Weights of a small transformer language model: RMSNorm before each block.
Each number is 200 + 40 x the weight over the matrix's rms, rounded and kept within 0 to 999. Layers, rows and columns count from 0.

# layer 5 attention key, 96x128, rms 0.0826, rows 70-82, columns 0-127
122,271,206,202,171,141,176,184,219,246,157,151,217,172,203,178,199,149,231,159,160,173,180,161,174,310,164,215,257,187,251,161,170,188,289,158,174,214,187,228,204,180,196,236,223,189,208,257,179,183,155,143,194,198,194,216,182,213,198,173,206,189,222,228,148,202,148,182,222,186,172,222,175,209,239,210,191,235,177,224,186,260,217,161,209,171,224,185,224,202,222,236,220,247,182,149,272,157,204,220,170,249,241,176,209,147,192,262,212,233,169,198,221,238,199,137,175,237,144,247,285,204,169,231,225,221,232,228
238,250,104,223,166,154,184,263,146,134,202,252,153,139,176,287,154,210,154,213,170,255,224,253,197,207,234,245,210,167,186,249,138,244,159,216,202,268,221,201,185,141,278,193,161,182,192,255,118,252,230,241,170,180,260,216,221,235,166,118,179,213,128,216,232,202,196,224,132,212,256,205,192,226,180,249,259,181,155,189,263,226,216,246,220,225,193,183,258,200,137,229,241,179,219,224,264,237,187,159,286,287,209,244,240,209,195,165,182,209,252,279,184,142,143,175,201,146,244,211,162,211,183,135,133,177,217,130
165,185,165,191,214,176,265,189,188,236,167,270,112,184,226,237,266,203,207,98,250,201,152,296,160,241,190,224,209,195,132,192,188,152,163,220,194,207,203,223,159,180,149,206,196,161,165,246,234,174,240,227,164,214,200,223,171,166,185,233,218,195,185,166,120,170,177,199,178,140,160,262,218,180,155,224,149,175,176,170,187,138,248,185,119,206,250,236,238,202,210,211,208,284,224,186,192,200,190,198,265,244,239,249,191,142,219,111,246,212,244,211,237,125,186,222,138,164,182,266,160,156,109,221,128,261,230,171
233,162,233,218,187,229,139,182,255,186,185,184,141,230,249,217,220,161,224,227,196,171,234,90,210,214,219,199,141,211,234,187,298,170,261,171,175,231,159,197,172,188,140,285,163,201,202,220,166,200,174,192,145,245,238,209,272,189,166,238,238,159,177,136,204,107,167,219,141,171,196,189,144,192,214,125,189,210,212,187,117,245,202,128,169,165,250,131,143,158,228,232,204,200,184,249,165,248,231,129,212,178,149,290,172,231,201,239,271,234,152,172,160,198,183,243,214,236,214,156,216,253,207,166,136,300,158,267
259,170,187,222,198,144,224,160,203,218,288,194,172,231,218,181,226,234,208,209,143,225,240,146,174,248,233,164,217,286,214,234,200,295,217,255,180,196,230,143,186,159,167,191,210,205,229,218,245,201,208,153,186,184,215,259,142,242,236,168,160,149,273,237,272,176,81,162,136,192,189,194,181,224,218,171,197,281,152,191,180,146,155,198,232,189,167,174,212,206,239,147,211,138,153,220,206,177,255,201,254,169,142,254,201,234,173,180,215,164,228,83,276,280,187,202,150,199,194,128,225,219,267,199,192,237,259,179
200,221,211,185,153,182,225,178,221,263,151,146,242,170,238,246,268,201,215,177,217,98,264,149,203,231,200,158,187,198,171,189,250,214,249,206,141,111,159,242,195,186,186,240,209,192,192,264,217,260,184,66,196,193,241,175,245,199,167,340,247,144,216,187,213,170,171,153,221,193,193,226,199,113,251,181,113,231,194,202,263,200,247,119,218,156,191,210,195,123,189,229,206,200,138,217,199,199,191,245,238,227,221,241,213,187,217,198,221,242,174,156,160,175,226,199,180,241,185,163,229,229,150,175,87,220,143,267
179,220,186,158,209,227,145,144,221,251,178,161,220,217,200,138,241,231,197,235,284,169,122,198,171,184,163,154,234,232,156,137,213,147,241,176,180,217,175,278,243,169,203,265,216,236,163,202,257,180,213,184,220,257,230,226,236,140,205,151,154,200,206,176,158,246,197,265,265,181,227,223,155,215,226,286,129,177,163,142,176,223,220,199,36,99,188,272,182,187,213,171,188,197,109,174,165,209,236,183,176,211,148,241,199,139,102,225,227,191,195,102,208,195,207,201,227,191,216,168,267,188,155,225,236,262,231,223
185,164,141,206,288,249,309,232,217,189,149,235,245,181,154,262,199,205,194,128,205,208,183,243,137,213,227,151,165,237,129,210,195,230,151,219,267,215,218,247,217,275,207,118,187,211,185,151,153,138,214,206,207,202,232,189,199,192,183,214,181,201,186,142,249,190,191,201,178,173,160,254,214,203,258,269,205,237,145,257,181,190,235,244,196,117,278,240,123,140,135,162,219,176,279,182,284,130,262,233,274,214,219,220,257,184,198,218,266,144,184,181,219,144,148,179,170,223,243,155,231,97,200,179,169,264,153,253
234,127,200,257,242,228,143,286,186,194,175,211,173,288,131,206,150,250,159,225,252,223,223,191,193,154,284,142,172,165,169,255,200,193,109,217,243,244,185,141,199,281,246,173,182,202,128,153,158,208,220,240,317,234,217,121,203,198,278,156,119,117,167,224,143,217,253,139,153,216,257,216,263,203,188,197,189,262,218,99,230,178,148,164,253,249,134,139,171,228,202,128,186,212,229,206,132,108,187,160,244,211,201,190,224,283,187,100,255,205,248,255,137,228,208,142,184,212,178,150,152,139,175,128,235,140,155,229
236,221,209,203,198,221,214,235,233,126,203,227,181,233,252,199,195,165,174,306,258,245,168,188,221,150,208,200,212,180,229,240,156,190,114,151,223,234,174,222,243,196,249,145,157,161,211,210,159,135,205,340,221,183,236,190,280,217,287,150,182,237,122,224,222,193,302,151,209,214,208,152,175,256,218,167,230,160,266,189,267,208,198,302,247,196,127,203,175,219,155,174,161,253,216,160,225,157,185,147,226,158,214,206,265,178,266,142,208,194,194,290,256,206,158,206,172,197,215,184,198,177,222,146,204,218,180,289
181,290,141,213,276,140,268,149,193,213,208,211,147,153,124,237,112,166,217,222,217,245,245,216,282,160,165,233,267,82,209,231,208,245,92,187,195,373,221,212,194,211,237,232,267,228,237,207,161,191,201,225,293,125,198,143,247,258,221,214,210,154,171,223,245,230,195,184,252,183,181,210,142,212,289,159,194,228,302,192,331,213,169,188,257,258,242,233,247,153,198,142,146,180,232,204,228,189,199,167,177,158,176,182,175,289,116,153,228,220,205,228,152,231,225,245,215,173,209,224,84,142,134,196,197,158,97,103
180,224,235,248,167,226,204,220,172,264,245,185,200,227,127,151,196,170,195,242,208,254,263,158,160,220,204,133,240,193,238,281,230,175,222,217,246,210,239,139,170,180,194,209,241,207,144,192,149,242,196,142,239,216,228,208,180,249,173,248,218,228,207,257,184,269,231,207,231,168,224,213,210,287,239,190,225,245,165,211,146,210,225,260,163,255,213,191,169,200,168,224,248,103,257,157,231,150,213,176,196,269,205,152,245,220,112,213,224,207,197,227,114,204,178,244,173,155,226,205,279,240,167,244,128,128,197,253
226,184,136,138,243,172,126,174,224,226,268,199,134,213,233,203,180,229,191,191,163,182,251,188,102,148,217,158,231,171,145,160,217,203,130,162,198,207,189,175,202,210,161,251,188,226,199,154,185,181,210,240,208,152,213,202,147,204,350,211,192,136,168,214,226,215,272,189,228,239,283,198,259,251,171,192,212,220,162,208,263,192,237,210,271,222,277,175,166,232,237,212,253,184,157,231,201,199,215,209,268,135,207,157,169,179,251,210,222,277,199,178,145,218,178,237,94,182,202,265,180,129,289,218,203,198,284,156
# layer 5 attention query, 96x128, rms 0.0766, rows 71-83, columns 0-127
238,167,218,258,243,148,198,173,221,228,289,265,198,246,205,216,270,237,196,193,148,187,220,161,151,168,208,206,141,124,246,199,228,196,275,185,199,234,220,138,214,217,229,174,181,142,214,200,217,206,140,206,267,241,196,141,189,279,108,163,182,161,191,236,200,187,203,177,215,245,184,208,222,263,197,181,209,201,191,254,173,185,171,214,238,158,205,241,175,216,139,242,204,158,165,185,212,223,176,154,224,164,155,214,259,194,194,230,220,220,208,215,169,249,181,275,220,135,219,227,190,158,217,233,191,243,197,246
223,171,213,257,275,207,190,204,184,205,157,253,205,184,218,189,225,179,260,168,133,209,248,274,184,227,166,277,207,159,147,143,244,119,185,250,226,223,213,133,163,229,177,139,249,191,167,187,149,223,161,175,230,156,227,214,179,207,219,174,249,203,262,185,188,261,206,211,248,160,188,216,218,240,215,187,189,200,225,215,199,186,141,237,366,167,228,175,99,187,150,156,195,192,247,284,265,224,259,202,129,140,205,248,271,235,172,183,213,139,143,159,239,165,162,180,178,170,212,283,230,200,205,152,198,236,122,114
289,226,224,233,170,158,172,234,295,172,196,242,252,259,170,215,247,209,160,181,204,238,211,226,181,204,233,180,190,328,265,232,230,256,244,173,161,173,187,228,144,217,261,177,173,173,234,173,199,201,230,154,193,197,247,221,211,222,259,224,198,103,230,201,236,194,217,188,200,223,226,214,223,125,235,159,227,251,171,171,212,202,230,198,236,131,205,277,193,134,221,196,140,185,267,211,72,204,192,250,239,214,165,151,163,181,202,192,159,211,147,161,222,242,132,277,162,237,141,221,164,151,220,231,259,193,144,172
266,117,246,148,152,199,169,256,207,254,239,258,189,244,206,173,219,234,160,253,251,194,189,245,185,234,130,189,212,183,179,208,170,236,173,203,232,207,170,193,244,188,283,223,196,189,254,179,209,112,130,213,117,216,162,190,159,205,158,193,179,114,239,260,252,252,208,224,223,169,176,197,189,188,172,176,134,205,239,252,318,264,149,207,184,195,139,213,225,151,198,204,207,265,207,190,133,167,123,220,194,208,102,98,229,95,180,211,241,219,260,215,185,202,227,274,154,188,129,187,236,181,207,225,207,222,174,191
246,259,224,138,200,185,195,212,261,177,204,235,210,228,180,192,251,229,229,155,192,166,200,166,170,265,178,213,187,238,181,189,215,228,251,196,216,153,213,236,147,266,252,252,91,237,124,322,147,168,175,212,211,176,232,178,228,246,187,201,205,147,177,166,205,138,220,274,155,227,242,225,256,166,222,257,165,186,183,208,191,207,229,185,189,156,184,242,225,183,268,180,155,175,234,193,251,245,127,170,179,225,150,200,183,149,133,238,224,248,103,198,213,176,221,183,202,233,293,282,204,305,210,193,97,197,290,206
185,242,130,173,203,222,193,281,195,226,156,119,214,211,155,215,172,212,213,223,255,248,178,164,235,146,237,190,233,248,159,188,196,173,225,198,128,183,208,270,141,138,136,225,220,226,175,159,164,307,276,187,190,232,223,199,266,181,226,99,168,201,182,164,232,217,234,120,220,228,196,171,145,204,254,251,216,139,169,238,143,265,199,180,192,184,177,152,259,109,284,107,219,131,119,282,268,146,197,234,189,156,204,185,154,220,204,266,205,201,248,155,130,127,244,167,200,194,278,159,145,198,161,179,262,198,219,169
183,217,194,207,176,178,192,260,195,212,60,224,234,236,160,221,183,207,241,258,189,187,247,303,230,176,148,207,118,218,138,173,209,216,196,236,196,188,205,259,128,70,191,175,272,222,232,200,233,185,266,215,196,206,180,201,249,189,159,146,207,149,203,246,276,147,280,191,201,162,195,206,141,232,227,240,164,142,173,225,209,182,108,234,160,220,259,281,192,144,135,189,179,174,153,243,172,229,227,229,130,186,251,274,184,178,215,236,194,201,223,127,245,170,198,133,131,132,204,216,222,255,119,219,169,190,168,187
210,217,195,214,211,234,214,221,175,166,231,244,222,227,181,188,212,243,142,189,197,178,189,182,173,251,174,205,254,222,236,244,158,146,142,192,186,195,177,237,242,180,148,192,175,244,212,128,152,127,212,289,265,230,164,207,193,208,180,215,208,153,232,154,192,178,176,220,178,193,206,205,222,209,269,181,207,270,214,243,225,191,187,126,153,166,168,220,171,211,194,174,208,239,229,212,220,137,173,194,183,199,173,171,160,183,209,185,230,216,259,232,191,224,186,212,197,240,194,185,232,229,213,151,143,207,157,182
217,53,180,134,238,117,280,233,296,222,346,229,191,173,174,221,218,197,196,241,184,270,179,164,205,213,271,137,230,171,178,245,185,257,131,163,232,244,172,142,177,197,213,154,193,145,149,159,165,130,131,293,183,150,163,89,143,174,199,227,216,222,193,215,151,229,175,171,252,221,140,165,238,254,169,111,192,177,313,160,219,229,216,260,228,163,92,119,145,106,149,179,194,238,214,141,244,208,165,200,192,172,203,253,287,138,166,194,204,146,279,189,261,213,130,232,187,166,233,238,190,172,171,257,193,198,152,213
226,212,257,216,173,261,225,124,169,249,153,285,157,256,196,175,241,218,186,177,178,237,197,213,144,184,250,191,244,156,198,154,188,266,211,165,234,273,119,146,188,334,219,253,123,208,163,247,165,222,111,150,190,212,268,177,208,191,159,229,236,241,184,240,263,175,212,192,270,224,196,193,244,183,198,162,182,196,254,187,240,155,189,132,255,183,191,132,172,239,220,187,219,133,147,221,224,234,201,216,235,114,155,183,280,210,177,215,153,186,212,183,198,170,172,267,155,255,174,222,207,149,217,136,209,277,255,324
253,192,207,155,213,187,156,165,140,276,287,179,203,131,203,132,235,192,276,195,174,222,198,142,119,171,215,221,249,102,204,216,156,190,124,194,269,212,263,118,145,127,211,208,212,144,130,216,278,216,213,256,189,219,144,249,194,204,171,120,193,212,202,190,193,280,183,230,219,257,195,211,167,203,203,129,170,251,219,245,154,156,150,219,228,171,192,165,137,216,173,271,284,207,290,111,143,190,175,145,100,184,188,210,242,149,126,220,154,228,223,140,135,196,195,182,90,179,269,206,263,185,215,194,157,198,237,247
261,124,225,176,228,194,139,214,172,202,159,221,157,194,227,193,186,182,190,201,261,237,225,217,192,176,179,178,207,234,189,163,202,276,110,171,229,208,210,198,216,205,191,225,209,261,317,248,202,190,207,203,255,187,181,126,225,241,308,240,187,204,235,189,239,210,259,138,145,201,232,246,195,205,169,214,151,222,187,206,234,234,170,240,239,206,181,212,193,224,224,252,250,238,200,219,174,233,206,132,247,193,246,247,206,216,232,137,186,272,116,218,113,174,172,248,122,129,165,206,196,156,218,211,162,169,287,121
139,177,182,179,185,284,249,155,175,176,152,211,224,219,208,162,174,187,237,292,207,257,137,146,120,167,180,208,227,145,233,205,224,198,147,184,221,195,172,225,192,215,151,168,312,173,180,224,168,236,166,311,234,218,227,278,210,166,258,244,216,233,190,188,211,330,302,111,196,179,231,202,140,172,240,130,141,221,190,229,158,213,228,209,248,178,219,203,179,159,163,146,178,186,190,175,219,220,228,297,144,214,296,153,116,322,170,173,162,198,219,165,244,225,279,245,267,179,214,214,171,186,151,142,171,187,205,294